Each number is 128 + 24 x the weight over its row's rms, rounded and kept within 0 to 255. Layers, rows and columns count from 0. The size above them is the row's rms in percent of the matrix's.

# layer 3 attention query, 128x96, rms 0.109, rows 0-32, columns 0-95
size [ 91  80  93  85  97  62  70  91  97  89  79 111 114 101  94 108  82  93 128 146  93 120 121  94  98  93 105 124 105 100 161 127  96]
[[145 113 140 115 143 179 131  82 160 129 124 117 134 115 129  72 129 130 104  81  92 135 108  90 123 119 136 120 140 165 139 151 145 132 121 116 101 112 126  77 107 132 138 140 151 169 105 112 156 103 140 127 138  95  68 147 104 125 129  99 129 176 186  87 139 135 129  79 150 106 116 155 105 124 103 117  80 142 142 129 146 151 144 110 134 132 109 127 135 143 118  95 135 126 111  90]
 [111 139 121 153 127  77 134 138 132 116 134 107 136 108 112 120 150 172 114 158 162 114 125 141 109 115 158  68 131 141 134 177 135 152 116  77  91 138 164 161 140  90  80 124  94 101 107 141 140 125 142 137 135 151 147 127 135 128 146 130 118 103 111 141 135 152  85 161  75 138 165 146 141 139 123 124 154 150 115 126 102  81 167 139 117 170 105 161 130 135 128 122 135 125  89 164]
 [113 137 160 111  89 140  75 144 163 150 153  97 173  96 112 139 118 145 121 126  92 147 102 120 127 106 143 155 127  92  88 156 138 113 125 168 111 131 149 105 106 107 119  80 194 134 173 118 124 131 146 106 121 115 103 159 135 140 164 112 122  99 162 175 117 158  95 137 129 100 131 130  89 109 123 109 149 103 149 122 129 138 140 108 110 103 116 141 137 136 154 147  91 148 106 150]
 [109 179 113 131 131 128 117 116 100 100 113  71 129  99  81 147 142 114 137 146 111 153 114 118 155 137  85 120 168 111 106 149 162 109 126 140 158 126  63 156 112 117 115  95  77 104 127 132 127 142 119 156 102 154 110 150 110 137 150 169 107 118 147 127 119 117 109 144 160 124 115 156 148 130 136 114 133 143 152 113 143 118 106 135 137  99 122 164 116 166  98 178 118 135 160 184]
 [ 95  89 122  73 111 145 115 159 124 128 116 182 115 141 135 156 162 129 157 141 129 114 136 129 109  92 118 135 145 155 119 127 134 125 152 138 103 108 121  91 120 139 140 159 130 105  83 145 115 141 135 101 135 122 134 147 157 130 120 155 122 104 136 119  69 110 120  75 187  88 147 124 122  88 127  97 119 157  89 119 124 116 115 166 162 123 108 108  85 146 117  92 149  92 114 151]
 [126 141 138 118 130 152 132 181 141 127  96 113 117 129 107 155 153 149 122 139 131 132  86 131  91 160 139 147 125 134 172 137 169 142 131 128 128 150 162 142 166  72 129 133 141 160 145 118 119 147 172 142 100 132 146 151 157 119 136 126 151 147 165 193 118 157  87 107 130 119 183 154 151 130 129 131 110 134 168 131 142 149 173 139 138 157 148  78  92 125  99 136 151 110 111 128]
 [104  97  86 120 143  95 109  96 120 141 133 137 139 132 128  95 113 127  98 148 137 155 122 109 161 121  92 151 111 110 168  90 106 127  84 111 139 152 127 175  94 132 141 114 123 145 159  74 121 153 173  90 119 150 101  93 173 130 101 140 122 114 118  53 118 139 128 137 150 130 141 120 133 138 123 147 112 125 136 156 149 109 135  61 127 111 122 132 117 113 162 107 113 131 133 162]
 [107 133 138 118 128 117 113 126  99 134 136 131 125 135 131 100 125 142 130 120 127 102 162 126 144 140 126 157 138 138 142  86  92 110 156  41 112 128 137 166  86 143 104 109 123 135 171 149 116  74 172  91 125 132 127  95 159 162 138 153 146 138 136  94 115 168 151 112 127 138 124 122 165 133 117 125 104 179  76 156  80 112 124 106 159 130 144 147 132 144 127 103 143 106 157 137]
 [136 106  96 136 106 118 117 123 124 116 137  95 161 121 154  79 112 170 102 113 118 113 113 150 112 125 141  99 131  96 130 138 130  81 156 120 164 114  81 160 107 130 120 144 105 139 129 135 131 147 129  97 162 126 142 102  88 140 153 151 124 174 157 124 118 177 132 125 144  97 106 130 204 105 106 168 143 121 145 146 127 129 121 102 104 157 107 128 100 126  79 143 148 113 122  80]
 [ 67  74 138 113 120 136 112 142  93 101  43 131 118  88 102 141 147 138 100 176 162 140 139 109 117 133 122 120 170 162 149 111 119 152 123 124 151 138 125 124  83 176 109 119  90 122 135 126  99 110 132 143 119 104 128 149 114 117 113 136 133 131 133  76 155 141  72 122 123 131 129 133 120 112 125 104 123  95 128 113 138 111  94 124 118 114 121 102 120  90 133 133 156 135  93  97]
 [107 181 112 125 161 161 116 125 145 151 132 132  83 142 130 119 133 121 128 115  93  93 160  92 100 141 131 125  87 120 163 125 126 113 132 157 164 103 103  94 140 124 122 135  93 103 122 109 163  95 147 130  82 128 152 117 111 133  90 107 112  88 123  93 132 125 153 152  68 114 126 112  91 115 140 138  98 164 140 122 145 140 154 117 163 109 100 145 101  84 161 126  87 104 133 135]
 [104  93  92  88 152 115 115 116 158 138 105 140 151 114 115 111 139 130 115 150 159 150 128  93 129 124 152 154 161 126 149  87 134 133 135  92 154 117 111 142 134 147 110 137 109 107 110 158 177 128 142 163 119 119 142 150  90 112  78 100  98 112 170 154 152 138  60 145 136 128  87 113 159  99 107 131 113 123 172 116 145 117 137 111 165 179 137 125 109 119 105 129 136 127 116 172]
 [ 94  84  80 143 114 117 124 137 106 135 159 117 146  82 134 183 131 118 120 111 123 164 123 122 121 138 124 139 150 177 146 118 123 118  66 123 144 140  91 121 148 126 150 130 136 146 138 170 138  98 129 122 149 137 128 120  95 137 182 118 123 122  83  73  68 165  87 135 119  89 126 121 130 103 116 135 102  94 149 157  94 125 120 136 122 137 127 125 162 103 142 149 152 134 123 140]
 [125  98 133 134 149  90 119 106 132 112 119 133 131 143 126 144 136 130 128 157 175 121 148 201 148  89 153 168 146 138 147 120 150 123 139 111 131 138 186 116 147 126 131 144 145 103  87 124 154 107 120 128 157 146 138  91 136 123 121 123 160 131 153 135 126 134 114 117 163 136 116 122 141 172 116 139 107 127 106 115 182  65  85 137 115 140 143 181 124  85 180 143 157 131 147 118]
 [ 96 142 137 124 184 103 116 125 127  92 124 181 157 123 147 101  79 113 162 103 119 138 126 136 132 144  93 125 133 173 127 136 125 117 145 121 137  93 156 111  63 136 129 114 151  84 107 122 133 138 105 126 168 120 105 116 160 129 136 146 109 112 102 115 144  98 112 130 100 135  94 171 100  87 156 112 118  77  85 103  99 146 156 108 105 138 109 123 136 117 147 122 129 100 159 129]
 [ 93 139  88 147 157 124 124 130 110 133 161 108 134 126 105 122 122 159 129 110 116 164 165  95 139 145 183 112 150 146 117 115 172 101 127 130 132 167 125 159 128 170 132 148 129 136 130 131 127 133  99 154 167 141 116 131 123 122 117 132  41 122 143 126 118 126 128 120 119 154 125 111  99 118  86  98 186 120 154 147  90 158 144 170 144 159 146 148 128 113 136 133 149 169  88 140]
 [103 118 122 107  85 116 128 152 112 124 123 122 129 105 103 124 160 121 120 139 172 108 132 101 110 129 118  83  82  91 155 138 123  96 152  62 101 130 135 129 113 117  84 102 117 112 117 112 120  80  92  91 130 146 152  65 125 146 108  89 114  86 119 120  73 127 104 142 101 122 112 111  98 141 140 108 144 113 121 118 132 130  71  96 114 102 127 118 119 113 143 109 121 115 109 124]
 [118 150 166 106  86 105 117 152 123 103 119 112 117 124 122 136 114 113 134 132  96 127 157 150 139 170 168 133 162  94 146 129 123 159  92 116  98 121 130 126 156 131  72 134 146 156 117 130 114 148 110 187 113  89 115 113 120 131 141  38 145 127 157 105 149 165 116 127 113 130 102 144 114 120 158 147 132 149 142 104 136  90  95 143 120 131 140 147 115 170 127 123 184 124 122 126]
 [141 116  86 137 133 131 113 122 108 173 143 126 111 145 160 104 139 114 189 144 164 130 111 112 127 121 159 150 101 179 112 101 137 124 112 111 111 111 144 134  98 119 102 116 135 109 155 128 138 127 123 141 134 145  84 109 155 121 123 108 134 122 117 126 147 158 135 170 134 137 130 145  65 134 126 106 132 120 123 114 180 181 105 149 149 157 168 108  86  74 123 140 156 121  71 131]
 [136 108 133 111 107 132 154 112 102 143 114 105 113 134 129  83 139 155 108 110  93 103 131 120 144 137  99 114 134 156 173 157 119 105 160 164  91  63  96 109 175 176 165 116 129 118 143 115 103 125 118 137 113 143 158 152 121 154 134 172  85 111 126 102 109 120 128 144 153 169  90  96 127 126 113 162 102 118 109 123 143 162 162 116 157 113 115 116 148 105 159 112  99 132 149 150]
 [120 112 178  93 135 104 144  97  77 144 139 122  90 181  93 123 116 146  85 124 117 134 106 134 134 121 166  99  93 176 123  90 130 145 135 119 157 134 130 123  92  97 178 156  98 151 105 126 157 143  82 153  74 128 135 117 131 126 133 135 146 143 170 140 128 130 135 145 118 140 148  68 145 103 109 146 126 129 148 100 118 139 139 170 138 133 146 139 124 110 115 137 128 143 104  99]
 [130 155 135 133 142 135 132 101 139 144 155 126 125 126 101 161 173 193 133 152 100  73 107 146 150 135 132 112 136 117 165  92 118 145 113 143 121  89 135 130 152 125 145  97 113  97 111  55 121 140  98 133 122  68 134 128 163 136 136 112 135 101 129 144 143 134 159 141 164 136 141 163 115 118 130 138 141  88 120 148 137 143 147 161 115 103  95 143 195 121 129 128 119 138 166 137]
 [139 142 148 170 140 131 126 139 119 147 107 127  99 104 120 141 153 115  83 108  74  75 159 150 113  78 129  87 167  99 146 196 122 112 136 134 106 120 129 139 115 125 140 104 140 123 146 102 130 165 119 134  95  94 117 138 119 123 121 154 121 139 114 138 129 133 147 134 150  89 110 110 150  97 150 121 136 108 116 144  91 104 140 150  84  89  89 116 133 160 137  67 143 149 123 145]
 [128 134 135 109 132 146 147 120 105 132 109 135 147 113 100 120 104 173 120 177 124 158 150 111 167  91  89 148 153 123 139 141 134 117 108 175 122 141 110 145 171 107 148 130 121 137 169  91  89 110 137 194 180 132 117 123 105  86 116 119 145 126 155 104 124 118 167 145 124 115 119 107 102 158 117 132 130 146 136 126  59 147 156 149 141  85 102 109 124 145 151 110 109 117 132 105]
 [127 117 157 135  79 164 124 103 134 107 142 147 103 134 129 183 131 139 134 148  76 128 147 145 101 120 149 162 113  99 104 101 131 124 129  61 112 117 152 125 164 153 103 113 101 149 141 107 174 132 122 130 132  96 175 133 120 135 125 158 143 153 140 118 152  67 134  88 123 142 136 147 179 136 155 121 151 163 175 137 124 127  94 145 143 141 113 109 136 125 106 141 158 129 119  99]
 [102  86 129  77 133 177 132  91  80 160 122 124  81 128 170 133  89 148 139 164 120 143  87 172 141  99 188 153 143 109 118 143 120 124 138 113 134 151 136 115 105 137 109 123 134  99 142 103 151 158 106 102 137 126 113 145 135 139 130 120 141 137 106 106 117 109 118 121 144 163 127 129  70 138  99 154 112 133 133 151 156  94 149 117 114 161 148 118 119 150 174 118  93  99 136 126]
 [164 122 128 141 130  97 135 145  82 149 117 173 124 159 108 131 105 176 115 124 116 134  97 132 130  93  87  93 168  74 127 131 122 139 142 151  84  97 130 105 174 128 132 137 158 125 125 107 113 125  89 146 123 130 117 132 157 110 178 113 107  95 136 124 146 119 165 128 117 107 143  94 123 112 133 139 135 108 156 147 135 114  98 172 133  88 170 110 181 115 131 144 116 105 143 165]
 [130 124  89 113 115 117 127 151 123  93 138 145 140  96 159 129 108  60 135 168 151 109  96 131 118 138 151 120  94 170 170  77 151 147 163 124 146 144 139 150 145 134 154 125 142 166 192 124 127 155 143 113 127 111 137 122 142  89 134 150 141 161 113 135 103  97 113 144  86 132  87 144 124 149  73 115 127 124 153 127  92 126 115 127 131 145 128  91 122  97 152 101 117 130 160 117]
 [ 78 104 165 105 131 119 131 127 141 149 104 108 138  98 120 153 158 135 134 139 106 126 128 117 111 137 139 163 152 131 130  88 133 108 175 159  78 127 140 143 168 151 102 157 160 160 133 121 135 136 135 162  70 162 150 134 119 138 103 120 121 150 175 127 127  95 171 141 128  81 139 127 159 138 103 118 134 139 117 106 110 117 175 137 140 115  99 134 128  95 176 155 126  89 157 156]
 [147 101 108 133 106 102 108 119 106 122 153 106 112 114 125 142 120 136 133 104 168 187 105 108 134 143 175 143  92 180 122 113 138  91  98 119  84 147 149  69 112 108 163 116 125 142 201  92 131 145 127 103 112 115 127 120 136  82 102  78 137 118 164 124 127 102 121 142  97 122 112 133 140 144 136 126  74 144 162 123 109 135 110 129 112 109 127 137 111 107 129 149 120 123 115 148]
 [130  81  78 131 122 127 106  98 137  80  98 116 122  96 131 116 120 134 116 125 173 175 133 109 149 156 128 125  88 179 131  98 104 143 107 104 158 153 127 120 125 103 131 122 123 137 146 110 139 143 136 124 122 108 131  78 139 102 144  95 137 127 142 103 110  98  90 157  81 123 138 134  76 127 103  96 115 144 124 117 120 134 103  86 125 162 198 125 104 120 104 155 108 143 126 142]
 [135 105 103 169 173 185 105 142 125 100 132 132 146 110  82 139 159 141 123 143 134 124 130 146 164 129  94 169 139 125 149 111 160 166 121 135 135  91 109 101 123  88 134  52 114 157 148 158 117 128 168 132  90 133 141 132 133 135 148 142 110 118 143 125 165 114 127 122 113 160 127 107 113 112 118 116 172 130 157 151 105 117 160 135 123 126 162 134 106 102 146 145 191 115 122 134]
 [150 133 142 149 113 110 110 133 111 137 124  82 132 106 135 165  96  70  94 179 156 112 150 122  94 138 151 148 118 146 105 151  86 134 144 141 144 165 114 186 151 114 114 121 115  85 131  96 142 179 118 163 117 140 161 128  91 121 152 144 108  96 127 130 150 113  98 160 111 150 137 128  98 135 177 136 151 121 124 125 135 103 104 173 135 128 118 132 106 121 126 153 117 141  88  95]]